Weights of a small GPT-style language model, trained from scratch on English Wikipedia.
Training: 798M tokens, 3043 steps.
Each number is 500 + 50 x the weight over its row's rms, rounded and kept within 0 to 999. Layers, rows and columns count from 0. Numbers have three digits each. The size before them is the row's rms in percent of the matrix's.

# layer 4 MLP down (transposed), 2560x640, rms 0.0334, rows 1253-1359, columns 128-191
094:424600557450476495472405517392388517608458458562564514541599554517533526519637565539486447531524478509535530517553415456486517570547433517594413505525416513483549544488453455450510503465518564
105:482559477474545465652370552464550489540595504584615486527473415508594460496455559533484483509568523458447593414563535555459540526507435419597508537468552489577511470430504571512401465485445509
098:455535533511551578401525470448483471453428436496469478517555529540494513486586546502539501489493473497513455492485401485552589481495508564534487430525435615491502536530498553480464544523477446
098:412489506517508499459499424475496397405565383512522501542459470531523532443555450493477537532555530508460512524570553449437499453452532504522494474469432526463467511513543518487454575486545528
096:412515427420469427422520443429517538484551456501415559531494487598534439455491434570466571506478446505417592538476490507360439476593487397418595463399511507490479494507552418513579391433526554
105:542552512474400551523513544464472473389476538577426492472502534514423571554456488472522490536468498505455575442439433563571497510582478596596480534555418552482414498592447521539482541520527500
096:509506599452518527488542430482572482502438457445453485522468628478587517555562358556508510523434587548493542472536482447546599445458477458509392619523492537445491554437467494513532382513539546
105:487531518468520525446457612557608464490521498587500484529553485580399450459511478486460505502508433506602526417500480497478443448530471456458505482578520468441526472487463449472497471412513510
098:504540451415543450524518533472461540534366439594456529484504498391599521557463462502498548483460460498531423443470511510514506534506507560466484527525517475559515445529393521598473519504467516
102:523514527477458453531465543498531478553424451574480481506456497594513569535519504487591514506476484540474519456503498461449508541456397521501471494549451570555516528557457539474529444488507461
103:524448450545480529441451573460462574480500556566481540566500432512517502612518570483518463472519492536559410370446515447414458471613567559510510497485552519485543489431483524466476496487476563
099:582483515567493457529635526528552517463516452528458562401539493484555559530461474524414571447512507386487511543461482432452395444457491454432463569592444468538487528511480475547458417571559552
097:463589463493520528568511457451552550504526546544427490523541410499464502448483507498455598552499429419482581547443532429518433608537512421496548519553404520442454476551483485439502454445524474
096:576489570500478504485528468538483476508543543558565553458505458470532432546495543488484559448422490472489478408463503509571486509517440425549402411506462555542423518456516453560436486438522473
101:529435490480537532589544586527482548523541432469469531531508494444598499469558506459479407438559463523484478469448595499420537458447438557541454456472532479477401513568444538525437538387498462
100:497470502597457527510505508471591528435548558484541537506543509494469555627484530552500481516529528560426480459427437588454541530417452457442466406461493557490554513540434468569471530491517536
097:540514563601337428502487531496531531359547549498551606536466572538504553524477499484460455538569519389506481523537493509452528571550492522579509467400487437530479490472452573508527527465487419
098:542515433486470506441507555445498532472502502563529491473458477482545403516531460502504549602415444469532547577442566541569479516485528491546513489542595522475454602519455425381485421550410514
095:386536483485467433462394457530429480464484466458536524444487519452548447520474663571509487524424565415537458593529501454465528434627508501488529439486454491549651516495556451428524553501495467
102:593470393582557422515584456499566477404533486426518532562567508571554441452522428551545513459497493522529383512531449471507453427599525456587538559502485507461520541578464480539581454421543423
106:413575451448394512490464556486584584459504392431459614548529616543492416468571586440498513529525461450523595501470500484467484441465592457552521511506482624508492547400494515470518434542551441
099:506547438538530474496601467496551510455509576451468466383521552498479531553415502472496426522465572517531513509485570559483467450524406488573525587526512379368544467498484507512519612476469476
092:465587464500459504590561458452516554487523606517489530511485427517490434496470485517552412422487568416515526556447423468512562515533464454558460501440483515431596412495382537459539459431468527
099:420634487575533418483463492499576534502518426537554420429540514590531488540421452515510421434471520508516499575541693500539479555471411519462462549521496521564570478558517496509525507474479450
093:469544496557481475500476563539577556582560507589498436427520475433495423519487541503564554550576470552422573562616469427444521515487530537396523502465549509479567510474456353459556514527509524
103:576580593406569522479447494526550465552442553506555510470511483482555461560460624486455425593531530404477484563533441561405542440401561510528561460531541517483513522420467510490434502461506470
094:470523492436469502439510474573465483502560439566496443453478522481534465468499418448452542474582444563558415453522495552446630528499495444427513454425481499550482520519460458560659521462447498
102:514560545576463556515453535411556525422539536578471507568541468648477501486451414468496456547568449503513447476524410377423549524511586483587454516477580562505445445471534521438481501461449467
102:425501480480496609473587577485533480486426448506537417513578566580475463534519552520477514510474482452508539572507522564503417489468412538518526471550486476587434439553590522507460504533486570
094:534464473473411465492517563427513561428530504417387451569482483399505489486502452544400498432495523467577510511475578486537537540505497543492445558467529558503414505533530468421503522430549441
101:466487548516518465514516402473485524450535595515519371509482551467402489468522491450488489503541525528485517470485517540573436597478407474542565411488551485644443594434415524524468433457512548
106:448588494418560448510571490507498454550471435492438553475470423513489564463505604525424518643430414464450468555419567491443494569454495443514561464575460458466497417493549463388455543517562486
105:558573593494521543543507515443523469450449470587486494459435475497497529614592517482561491519581402522610515489528511572437541440494548575523455531479591442418467512502579514459500481491613516
104:476508522583499549497500507506516537526489563542467530433531441458480483528497430617475485571490571437482419529522557602439466579496493480488579480506482424517483432472574530520528380545452518
104:471437509462477546410445573405485517458460438491531461410557403397492513546593607457459588483580480495512547523466469492581567522503607485471627555535458501503538660532429514489448515509485549
101:563525467608491516573522491583535560475567549547450454496481524463534422392536460548480511450477514573509505506610434519522472516547551428436541522501540446454555542524561507471542566478631554
099:487440526562541493500446540509495491600553542470473489530518529420538532441530345514437445537505489569481570479497524526564536459539483457490460503429530569459542439580521498523483444464542411
095:535507516461593496540476360541433455449551617434507444465465414483493506497517578495585555457481523549481565564477453453512507565514484538602555443447487465439505524458471575442459477423504661
100:484555443475497476501547514523492557490475552518481483398489412502473552503494557531489477474466450599478579560492559500544418573503493493498471490534606496513458431504453405468542498448540453
103:383487549442571560477400543468449389440593491513461638543517509571538533471482493500491571461463508474556565514532494471524501461433465580500560529566549496433477465481456428450449453564392435
104:408457517464497540481457517503546517491464506530487532431524506532468423596456562506394468469423499468487489493476504492514547453485525480513533495574402527521537434507447497512423512489566499
103:532530423459486507522548642484424485539437545493526516505554438511503578466449463614381497570456518455531439492349467503536492475472445471519491413540420512547521476497523577520493415498381515
103:518460503462464495479433529606537489580655472388481583523473426507484508530462456500596501568466482610582494473419501449464499481454457499483565523538560452454470537474510543456541419470536587
097:533521393477472450508372497500478489520466478419519536501588480468380533457431482576430506546523502471506440466564560526420460491465513420525414474523516485408483484491555590520474528518433470
103:512545471550535430430557504509485544542467454517410558436451529559495426517510497439567551440500405443480497488442429569487430608489435496556359475484613438500552484463518357578513474439439500
102:527499490487521492440394443495395473540520525561447572504507413501463499543564484515522492498479444499490466525534489421489499449453433458482564470422542552459487502471483477562569499506450504
093:436531576551441495494542553571553548560513441492498569500530462543427456473534497445506492603587438521433391431513418503467421520521524639522484445503465558600511495455467478565467486517488463
097:598419461481547513561431574512476499463508551441430484476522533440507511483558474518561494532481554454521555498440576592446569513479500575487530468480451476527511529485497509485406472478503542
101:425458478572452566549433483411520426551496583525531562532472563517585555488515506508452652431571490526477411591547513473480513475492503473470460434535480560553462506504483524523432445475493545
104:497465501474575549499485385472434494516599508543486525549570457490607586494488536497498486492399388463562492493529473434406499517552513467518524533533464468505494489491543593534444521525553446
101:426484511549531548555506520522598550584559418489599550418536536533480477460437483448570499450459500475524430474491451448469617533526434531471434463553472560529449474508464532457497444535532617
096:485513517453463541477541512511527543513453438453535487467471454467434553494447533604526459482487545411464524502490368455487546439573468508449522463436551471416475513523483523545495611452487535
103:403414542416560478501493471493548499447448527467576480487517474438536493644540435505470518524516472551630543542532464548451584467425432523545588527463520526564555563439570529574518471465450494
095:516455469501485462367530580483477531443401509436418469479560480494530534546474486567545508528427456449469516570492550481453476519469503456515482437532480584423479480566542553532471527495633503
090:465521427508445523601543474485472524471471564526471454453505413505530498498515519438531598460506497480425533553534530439466511420461496496568537429367455469464486436466473421486529542411503527
096:441489491546507483602556467627516466462444489463478541485492557390536497557416469503575574474514481441466456441414445475468532501611472495521509505546387429526518425509515508436552574491500546
098:435491509482528466478480538508574503542433493535448463609548464505492449496495568565427511439488563497422562592525466453532497460545612519504520477469548444532502401435468546505392544545513522
101:476539576390548543480541468448555482491523581564493493525521450563416514434564502532467541513467493584443521547481445562538485481433477477500516560471481509479331438555500408527518503533473533
103:503462575503594498354419444545465586469428466480532528467518430430494477486541524446497492488497514543579484556506487509593565466552534517458446541487535539539466528506497419523519476510565443
098:473498548480508532495444509454484534506492531450597541532473457519499506508442508466418460487512513479438413551589505520429547543549551618537499462506524414467513429497483441611542512434546548
101:479439525493514475560594507475441446510443555421512491543511444446572548451495534562489572507567517503404459463555559610464496447525513491573527494468520470517525596506533501558568403540480559
095:557503534522492468431488541550601498418498491511459481512454466484558496454475432413433494543491503530432524526456491475482534466554538402486540535515575521405418445554464602511549423497498488
097:513502525460591588481485451472422464370503454489451448522505487507541426496495470408515498579550424512552573390443485536485477515590417467519475481572418442505565490570541488485528472468491450
104:524487507497551529489480495508515513568457415556448436466612470462543399479509447457553463479566381450620608496542510424470568551468498479469436531507437454516505477519606491561506521500508421
102:520525456573501551599503451557473504466482577505553514494523463462540500579481511556559419507470470484498525585514473454520450564448486532466514502563481543471514514534540509500524365477520516
099:491597603488480462492473557550501459509517535508506468542413478553365541413480641533510422531535568506469486558425409621502463504458489562419488487458451497461528498545467389549532557521425573
105:515524531455487453463486512502531510456535431548560510466563508477496442443388536462396461595492521549484522523516460426504553514436475471479486507447501471543498431546544427546457473446615532
100:460455536543444482460546411447497504400511476446464480552528479576537393487584529536520469502467503567445488483465489548526412527384563381457487492482444479440466500525495482511434437566507503
105:482484529546542502549504497502551436577403481497646522535415562556537482461485522461487577478417571517539454451504550508607491511468455554493480448506459537511554452529432566644473485517494464
100:472512532460429464447524484515533495561468487415491526554409361562522506476554505506522452451495467434456507419445522549438535454526572478553497483509512529593614432560506522478544501533554541
094:497555490469486515494356521517498500563453569549437497519438546519504519517491552449546533493492462497601522496409489483514544464523494460555590470494428476530531458433550496460422536545560508
096:482495478464457459454563462542473411502588556523519485541437477507525456475447539438510596570471506537540545510410494514537397420527515539507501657512481459452551517448459469514483482483509477
103:557514572459483450546552431444543502518429503351531423510404596513408518476519495412560463503541425452490514421562492519489537520459465494470531523531501594509558480560497499411478464481465462
095:583492512551514421502444386458461520466392451528410542454429537521494511548513517519515490461563550461461495533525558477418440516552524493451414510535507504463513482476521460467453435508480506
102:502493556448468502571476511500452511489520516497495491502439571531533546543399464536495484390427463544519495521554558541481524474497549500475457524502479514504516499523544474488465492516525519
099:493583627471543519346435547438530559438538459548443527533470540400524500450513510498522467464530525519432432510539492561504499454487444499534499445602555514464489469517425429561559477539521500
093:448497431506439413496528500475480376566535530543491493514512507497566523509490466450518546486574516476502504411572486460499629550498500434505387466475493463541536502607518368519495489594552464
097:448553546432517453530496533500587530439471533543500570497516515508437445549475535541448556500503559592480453474426553519435514553427350458537560462571522453578535499496460473532508559538487480
093:417512443479488530438524591422467439500455435483560548478516505439447439499586552570489566338425523491444562564493429420585505541521504518538466440488537503502436522471423504512445486571455442
104:448544521413504467476454485475466570486520560535536499496515493557468496566555491526490557485479519502458410440509472425394511486443487491517520469504500537532489539506518486570536535451555497
100:552507494487488407553555555578472573526589509471467438485552577557561459545439530563522462503547473460468458487542493455488518522494451520467582506491434441536496546532546493538505395596613516
123:519491504413526599406488535452530519520520548437450503493575537440520466468616437535465625478425578443533467491449459438549510504472595536384539522455436498466549389472490501467504569479482448
099:462458573536474460451537490445448478430512514479564469529457518512452381511471511391353446518379564458494540427399486568407507492571438495435551545539508525528456515522494464440549454516491445
101:484481573462476482488553527536447495542390431525492507420501482515437513432576510468467529502405530479647531496483437536478474476488458489456542438524457445377462479506435467446473545559553471
099:539433526573519469483582448509460533417502439503523444474453507476521567474619481564507570423529588479515491480434453529597499501477509507594498570469430493510561564427455600508588438483522418
101:444564431569518493418524480482602429457364479512416585500515513514514475470519532505510491440482645412477517445507462496541536519494532512517503514631492529556524511468534641597602494499545495
090:373548496476476577534461468461528423433478507463525552541486492611491544460460462490403537552465464515536422492436558547572476501429527568475600535529538534498485371571420476463609501471502523
101:459503471555442487506500565525482525440406546552515472471486613529524517429499540533541489509540448472517441449489515444517506506462559601453485460475596582496514478534485436515611471482504552
104:584491518539453612489488431494502495559438512482483507519516514526404428523485519510555504456450513505526368598468481516498535475393508411458572540561479509518521542459433598447493526449522442
101:503381536498558448570523510537492453468478467521468354500465567622558393560573500497516437518503477569503550498489509491536551528536528469459480487470506541412529577507494549492497474478493509
109:587516474420574430475487487610409461421443440494518565439514422524445479503558577444398546505492435503514453475490476541458469575474535507648465487457462542424530466542440487545534484611481469
095:509434488536461428457510558549586588464487468537449549456579491497520489502526469552457506496510497514488552588520504542480490532553467513452502425445510595601535388496450592448392475564537527
095:632573483486422446536668488484452541486533581479456513435522495472593506504516534456561463482554597463485595441545484459454521538575507424424393515356582398466617459521501498436534468554523366
106:408585561533471480534554485602426415499609536481558555494519392565515460435550501558549516514549476455573499604496479451471553504505618488513518540505599450592458526446495451422387454445511537
098:524499509420417428570564447420495480477520573551503509556535608485464541521588444559440500536563466507401385458499555497463457498439470511431558545429456546597576568474588408480348434493436507
097:492496590450429531502454416525473524525411493511413483599501436538498542529450484504517555451447544437520533525479528498533570371432493453502468457531535434542567496562484437499446561419418503
103:492431427547480457524402525557449547502493498507546476447532440542448460517562418392556565563449485550466478530473533434563434434460456499471511524424503487470499457443479560481613514520502458
111:487378484583502501506443478572587369498476430553543583514485453527573493557435523493455588569543470508452476475519484542526539456477583463475479486543468437516481519554565524536480477464556511
098:511598409520421465521562517521505426541430524471437531617460499471438540466488472468449580498544476450469440495469500508478533473528544453431529530487531499595451442517539534545521489578494616
099:420528493609454434513460449573513528511541538534473506525579556502559474472463428494482527467481544434557510473499454592529497499434511473525472525551418539380545424474505517482548502586494519
104:497531459573483512571561479550503531526515506480623408481412594500457587569451565523572537538492472560490478443511467473530472523495510549449427454483470529531494481501518522435571510520517520
103:565460499455455438526507491508499483515528514525480527528520536487402523403494487472507473577401483521401478517488558573496510376545504528517518572468555445499501507538571456474497457511524559
105:455526396527460498403520450572502532534487492545566560559555401530554469530532467578514410518536476445478461476576481489450507602453404527518456461469427628445414522501440508507426482453473529
102:510532573624435564518549497441516593592459501536607475513503486543523521564474482547475539501537539566562401498573560486418502486558533346442454487436485556578474479526391506413539541524524580
105:455445575515456461410457512538441447394509480548507510482550572507499440530547521469474489464477426387456515497445474519499614578486492449485417535629474452496528521459521497535423353428467419
103:467461527559467563473457473553467477551517461463466548474484582473557625554470478535588538529473615469438391491525563536466565428452453434547495552475489439526499546538540550469490473573505539
102:521459560544429537478484602530520488510410438567455435411466526517545553447488568470510573500499482468574506553484491518585536480511449423552499463501470522535426464547595521595475452480471576
# layer 4 MLP up, 2560x640, rms 0.0685, rows 1254-1360, columns 128-191
110:419542514448452478523481467500474552606421513455511635518602414446512513417506518514558474401573561457486469499534473423520457418445490478543454496459498507484383532540491592437478422488584463
101:452485467445565476526460448469567403462483472518430529498416536532577515449501443453386577531516522574499407452470613468469551561509537506422591520581415541508527460523534550441534503509473541
095:425509502544492515482417423493518427549417554550468594496426506546568500561485462578480510489522479548543529594514533461586490510444434522432481470409487478510499557475537579491506515495509480
095:538500514508540537508624474548546504493526461416477511491519452499528491452511453551577423534499464575554576574523586516528420486562465539416498507428490415482511544474460472497493448520553457
110:564462517518529489538535529513583511462388474582491564511556509588452489541490602495590442524556481518422456378505489402521501540440527478442526496501540541476372466524550402511476468493514460
094:524411469457425570449534533461533593566550506448474449493492450433524594509512471455462525568462460468403495552564458392590497493472552517514478491368446466562519463524500534559455470553491490
106:490522487428475453541565499510554405534340493524506521460528523417423476511572492430508569463578429497502490481561466505502497553514453460547550530439477479552439528549570418371542512466604476
097:479514563450577582470450551579524485424522461523460477511547552474441513519513559541616437523481484540473471541405527487467524529510488532534501492469439545502583462493395485532503462494535468
100:507531479482458480520513578402436547529530526490456477482556424533404590454519435502543473561483440452492435467465457541481470544417499437480579457525521483546488504439459465433581425488471598
109:401554432512613462562460481620488483446547541438456558498610516442549442524473633508577502552491399475500491469449562496437489465581459401547486532495510446573458555503513479535532517545508553
099:501468468477459519469499430536446401417526545458454421561477563508526603495498480521464519477608516422561566541499491534470451555472450618453492561437528407583499528463486573572600516527437442
096:524522483530499523484484525466425514443525507451498474564455514547515488529546524504517414471495451497508517548553548507464433395434447562454486481475521525541496485431559484490504470522557511
093:502600541514495467457449528550406525520471440587535495380515444534511442478618516419468449369441482535462443452607531543454518526471484511459526447558479493497565446501533470576560534493568625
099:518433449520446538533517432544539536493559420463515598518550467479532478631564514488537506488475554509437526527480507495557542490512516545585565518422456479424335550579535518565495508417413499
102:464514496402446407518553525542498476486531501509432470451416476516554475492443437495553492506433418605509469449508555427435622440466500490555434525505568488573432501443501660554471522416504539
097:488516528496466471443500514502517524484445567522427522424470484484449538385551471449519458415540484443402508489667527516440459545545541514464544450451435500513463508499441524414452529423463502
098:539523601473403547550482602471472466542569520484466479405488365535558550536495451523382584367499571503454537492507493520452460500530553407455492485558521497419495441476466437533424489540567485
100:399486527542561498462534460553463524457486456510526531495426515440535505448567483485452488479472535491425504420523484450499476492590439395547473524536537506605510493474493555536615526492599470
101:554530432458486552450519429501478452525506455371529426474582491518480528534622418551483558568511548471490469547549447456463496582492520464467465434493551572459500483531497521560511575489486523
110:426432534587487454518533500465530622551495506478511474561441469451448510478492416496566537518465517578485546543568486557539492474521539516462445499450489453601554477532426560449448439470522416
097:390527525486479480487428477570478496493492579439495576581511443499537452531526406441556512453602538489455487430496469525547521538474565506583571370493448592502383481413450462492539490517512427
083:524532560582549519496500521441493431531507526466474523494590483569475407359459464460432443579494452486451467384525551464418374526515518553483497460492527540569364519492438508535527501596488533
097:429459527541556497465484553597522464529488566604459563564475592510492401427536568442545532425611441574567410481512417521448536471426502457511429491521600460452471551508476475478510364485529510
092:498541497413493411476546499516484590476474532484483565465468493426475488487484423512589517479507505581492566571483495497502459396501526484511633552445499354477526518567542482455493461515432490
100:535425494616503514481546477443519560476451528441523516539502499532464543543469467533558446504553485428375434498430523505515618457502500555456478480465522529497486417486524525550517459564414490
089:512614446462458518523435535567578577518512469474543543506501507502455582593531539461490497505512501441485485485518476464604574570521483513493549470499546550447460468444484500441458597546537516
097:531573482533409507492477462466518469522484536561423606474446445491480460540598492548384490565469586423499472420492433551480502518425489442446463472470469536475514399508543478484423531527479513
102:513505481503429548628492538464523385517536491438501568561537513525440496516527420495469462439561457457485485607456458455513533502553397447559477506475576581485538396524552408485379489570537502
092:439526515526401441449519492500502457526457544465440546523487452496634435402464566489417612468491461541453460518488482483489489453528567456505578427568496470538533395496477480489569459524421525
101:487564650513519559548536538518534499500513538513480532556497457509439503503464485375437448534542469475546544526585532502577564466392565551475513561493577490518457372484442402512479529519549538
117:402480528469464492448489473431443515459468504510471502445522399589453504557505561423478483473419543488622482521432422527475531551479542470446456464524502546549566433437515468452505431455487570
104:478471577506528524501549457498472473552515415440477484477492512409452508547533491522544502466624574497480453459460444571499492395561556513375499509585445452449498479542445492495478503498486480
107:579466529487591490521445465491469620486467423566475549500522447466508451542505526563494523491505612394475472477471545526447530434560532457487562468484466430579542526520526571544483544546481524
108:510457524486472506438486557478542510501483540543490590452496502546392610465571562584404521555576572552451451538520529627547518479485609541443418485481497519504455490515487393522471472548505540
098:523556484503597478521521460472542527545493494509543535554475490442493466530575504491497549499503498485465426553527446522510485503528504503544520487493499505415474512602482566502553483652563517
104:439539475506446605464518490440482448550546527536470505517577438520493469557532493549476448466527527395508540529508493426542467503488515474493468496569423571411545552484464573453492410496556441
105:598554547409539511528535486494451520607495519487477479459568487542521557554550533475558422522537517548521444540421525486438489516479491634565511499500496474519513515476466574462549516526545437
097:490543468516590467554506448484474429486501536506519451462426514518498482569519554498485541456538479506548544558429498666443551495546511566506585473495597520442532444454547494484557485526492538
106:498538517450514517542479492643474483481510548514454449532504417466462534494469578513548485545502518543508513501447468515534542596406459537448525490453491491564653517489563521467541454504464435
103:446547504427477673510565558451489459500467530565489430547574563510621551433514536400466508524523480536470515476495528513520458482501528516474401561504523535518519512461478519505480534446546488
103:522525521499493571446498384502455406524388523436451468537437493558470494491464551517489532590371504513582476484454569465497522526526516460439484468422485491490537493518541498435529486445460567
106:530501459424437398430551392597479493602417399567454448496517551485402511462448436518615561492523481471500442471576510469446457419490466500449529531601528505471499428442601567537498530540475572
100:507395539535492497438578490414496502587473524517515493484412427495528532478491505516474459553528539575554499459487522501528501519435537504427542494417559498606576558476539530456530505478434470
103:501571560470502478534519583455580424528526456502473426459397469458498452438441502501473571504523463523515539461405559621514543547552483474495558451525485454446513490463464452479503545542450526
101:549569490486551520376546463473471451508478418473481522566495520564394532504494516511530451509494475550498481465471483454456541571528478480551476519485463528418476453496585508564460508543429457
093:528484451418554530505559594554489574597405558543381391598507558416550417519529441517479527486463440524484348482537415444454489521528548498451477511473479467526515501522470557500475439447468508
100:516443558533515484461416459485515427547514567521481477578475513418537499438548570511546490517500522434529502474501475463519466509520439471463471519481553511485515567473533503518506529508533525
101:537551533412556584500462473516553476541533535451580487530432494485460578532513484533454434508553506376488509488357444485468456524521461511443471522477490478630524481541519464501552497578549554
104:443442478534539496575555442507504493395505520521606542516437531499463470408435469482557533523560584506543499442484530534495476461486515492370501489526429444489481585460510531528427476496587397
099:438498553615480513507510421532525569563491459472561495479591563493506514470473546389544443449433459557483574437437489476542443457561516552509480487463505602454536549544483510506550493520529468
095:461550447452547504513452531461413567393541468522526533479454543493479492530548450552545453472520506532536591501485526440418569468461533499490504495523518421526499525511527444548536458476478515
101:463565493480480490451528359470510463552556554431628452484418488458510459555426444511443443464473504517561682520549549469516409512593418535524476545399491431524495404444543534591466465518481452
093:538479522463464499441370571477463540517509483496523393572456541412507527449537566519542533492463510429479562452464479498420442513431489542508562481513496525474466552449562522541537500489491378
086:440511446459499497520501496494489600358496442484427504438430478537438574644550507503497538478428551454549521431468419417467461430539431433509509570598459436490433549523463521491505515473546532
097:469502493413478517486508499457546595490567506459530459443551498533544525526517485492427382535492506470586465584472497508519469475474474433438465481503531564550527470484413472485400429440509543
094:405460495420522506475453499449499555503578398426498503557565456492468520599623544546503413507492423482456452562511565619527490527423500370524509453415480562484454579560543525570523528519443545
099:465588478462457569532504518580459434508410453451558573441506561473480481498406525512458603383532560534496424468427436552451495407507542530456450522465498486520466524512457503467497467506515518
104:507522550461513463533571414533450439406530441357535539426565445403520551404565462497493518494492589462588566486535400448488441471460397522487503547563607524579572437534461532563578560471511543
093:482499433569489464433542488506535503524548484503512494531549436505550493539415578510549497448418455508432472501461623626487430458475389453438484398518534519439550517533482539569531477439622514
099:495526581533561458486523489524502431429500575506521408440531467538623493489464517510460559435465567478533526455487574597531552513468462492552465398543447529514455533505471497521493533496514443
094:483456526532521519506539415516520592525469489501564428532402462544496614468476464425499466467599488553469450386558495484514496554480528493486558460402551493514543492441369592421472487550506487
098:417517441572448612542582454406507530533439523502533486610522390524506470529527467509532547506444505469544507505501473466421427498427526460560487501562504501434507550531588420530446570485555400
106:498453462415468453508482485480405390558375413497503521512522454476497426486507492512521631427482473411551509431550498559518573483481517438517473541439460550482433537467451492556474494590533484
097:471536512469529551549497504550557428511471473515475525507609479479531548463520491468516444473543580539471672514443489444532592519456582479522417570546437493483560503492485483510506470574560483
100:525548544514437401492481410532494547555448508382491488486494409413485357500445440510524516558471510485466398515392498489480462558323497459463553474452458552515485498535521421492494565443480451
105:456570537427483534521491575542507520511494602537547546510513439480470530491437429492482602389597521456578550509530389477547570491497505474390430543566554454537397470498510483469522500600577512
099:487492508462448548486394470595477526399526474516456447475544501550503539533579487456482452555460490583445523505480556553511455505535429515516510472452504453476501544509552536466522463568545532
110:475527474583558519570558462548454497521452520529449520567496420487554565504512583516327482534448599437462475547516432455516409544447524491523584478473501452486597538553513482477491523458409537
098:506469428471505507480521557516452398543489548616468534510489507533546479554516449540468529517479496446508527479419487531507537421495493494478573537578475577466571558620499435483461461511474484
098:496569445511556436475464445523444460512472540567428492403428450503468521548610493385496509411466395490549478472488447454431563540562507371546511474444462576516541483508430378481485521532535475
095:454506422500459542520523573553499446518462460541461531475502594496523514546591477515501431495456542536494446512484479471513565434415539478482489500465561412503602577480444530494447571399504617
107:549448390499565488483396585564480465566498533469473498570490610485537551508520469517457504467476484515498459480567439535553466520470419505531613572452485377532309473489573504541450571469470495
093:548527456458534561566523475461420497457472467488527484489436416564582465448550499485425526480423437550494492565536534442545520489522510440567568508468486498549520470450504510551568438498441477
100:464547529490455550510579480533493512546520463514398424470530596527424513493438461499542484605490424496516490496494531511560532477472506449521549473502457400488429504503452444517553472490551512
100:506547469510598413396522445509448429518465561470474591444550492530494462479538525560471451432566449567488430507426507482591510480538407510545485501530482493569465513443502568444530465505444513
090:546432479471395457578462494540498472543484472446516416521568485498541464431339572457461528548481504469444447468426526473553476461494565580438545552443492429476443539484501478582543473551516440
092:522458526495467501479575490498456548503483481491418524477481503479410579461555473449533484517449526469456490504562481526535370542468548575409510508511466503485576471532420567508513586494445386
085:445559495530446503565464481597502461576467513542505470605484574458573541485468397469480515636580611555537507358457533465472441514520379497427504539499482580442457445524512458578492479466588507
106:479539546561498528621474452444507450543436509455484515477497495512463618537534511529561432529543444544487549459544440520541513420523454565469497509542438491551459480442545457526508545559437596
093:402463556544459474532527583563485581480514539590466526544534528481510426517472463414531519519495453538486531498428530436419528558516459406484485498397553509406513495484514556498496524474484563
133:481562459449557544454575519545529527534604524512512548477497503499525504427547550470454534391395508437433487504424531494595555525466466435393439495509473511415525407537488482685475542506498519
096:554506424571483549488475383514476477438484408458492497505488510514438518482472616555400463608449494470524495458544446524523427499496550500495405441463412496503539601467553446379440494446605500
099:553508483477436550421440526547456397592454583509503535478518459463491446560414401499444483441507480486474509452488437482520508424467493477568444546488546445490492496469469538437530386481501392
100:486544453549533445495469481495514473540519494442477664506534411510480505529520548385494472504506412485503474489563471523584542441544551549516498492418456561544540477399459438503425528518490582
101:484516584566503466555437523532552483469520467519458551455520464438528509507439460524552454534517486524379520541487540569466578466512551495456497510548465406520600570486435593511529515501476433
082:486591522568597514488507501499555502513595539568483474525475528428562565492537517539489539488600508538378418478565460456543521474451502542498345486530545580475544503488460531586613484525432552
102:438518426519398517462508448467456494581461521575489498503469466430524487623489524515428489421499499480469420535564433538368438502456555536611492508495479532512438505461634492503500552452553408
102:561548379526529504456517515511561554477521454455561553595559525486450505523537477493443549495624442522522511551497441499486432543541525407504460486539571519548554466440570520561479595493514537
097:471531506486519428467484522458508440499413496500575451498505522529553471532464432468511444481510434506523460612477499627490505442509436467481510476483525546437510564500454575471522525537420460
114:481561420461497459466465491546579529508516535442480519479502402507346553593380459474515598517504530431532552516482556561442532555458543461554552426505453467438485475505457532544441441509504490
088:530489538445367512518532531480585488468492512486492391422519502465496512407478542533461430461508578497571476530482485516595434514432570355440523617433515541465556530453490498524462557525544480
093:468450437563397488502437399569518525541536462498440472563374456478523511487493523491439537520467418558595456433458528593412577489527551543485501488569464587536445539437489515434497543475569389
104:528464476414430474449553520511520504578519465409553562482527506499441427472579470549491578466538504515504546536473532602455504558531476460487473463466498527451441450514559520560511447422522526
098:623572440472372493542494536481542412406493478477493557493485445563557606465541542542492563419542404501444406502413403514533503464500475455495540452586506471526564538481538398404535521454501530
094:492484493507426566541490538549509508513433588505421427635513420453483483541542512459565452506436456574521531493520459464476479427487495413489476550497547501499485451450560430476591541539527455
101:498607580502400554509598491497572483553539460480536581485495529504529520419476515532594524468582461512534464411521524430581493522531544444516482507509597467519389522540452527443379505458571484
114:417475468484420503538449533468517529490463408449542588539440421496499517559422492526537460561489428464488577532596518513469525542444557490582428515604459476563485604505551413477486521521571483
100:434456515474445512502434469451578607455517500512491449481535491499448558428462566478512574567517494494500486540485550452532537511583493469402467562438469518374523502489409530499487426570501361
097:497429493473511576596503447469449409485585645473538639438540442553397520468516466492515463551532468526583502433481464481503513438482565570451461417423528471559414499503491401516533487617535514
105:434563528512483384551526537497447508497516569505518436489499491493420555574554514372487418561434434532414584477516531462563617492462485500441454530484485501493484504401553608455580493489498520
104:512567460477486442447454464464530483434408580353516460457518544532485578466550557552526528543484448578492500508500480470479540484551458471465431522474554501584483412521482485504452446459472383
104:382457422473525465479451437526546342625509533475556592496478479481486597402440525434433480568488491477479444487598508521595417402546495538508555450530508562511507523427438612514392438484558295
105:528506526520493496494514499378465551496498559538562502565542458501451566564495514402529508449512541478456490472453521486512508544537507499430505394498444413536500407561412538430534489509485491
103:529601446465498457530471574473528487523472534423550537522531435582588449449536464503465336450498587513508618497577467486535431537466462547516450626492475511584531561384452456514576509526544513
109:475479475517525521478547479603425473546484459561363525484548582509500460496460448476589468580504581467429518416403488529445469407543474485483564423463512459474502508509428551534520505426418510
104:563521588455454555503473520487503482526537480555555483516521486421580500566460521561538456535484548448541507534440491485571418464489383432478516526479545525517487447542513512588491512500504441
101:473532452472453539569416510412482436530461508427551445506476547601393494452509508438587524473479482457551547557457522451485488436432477542476570564477427503379496548462479468406525510601492408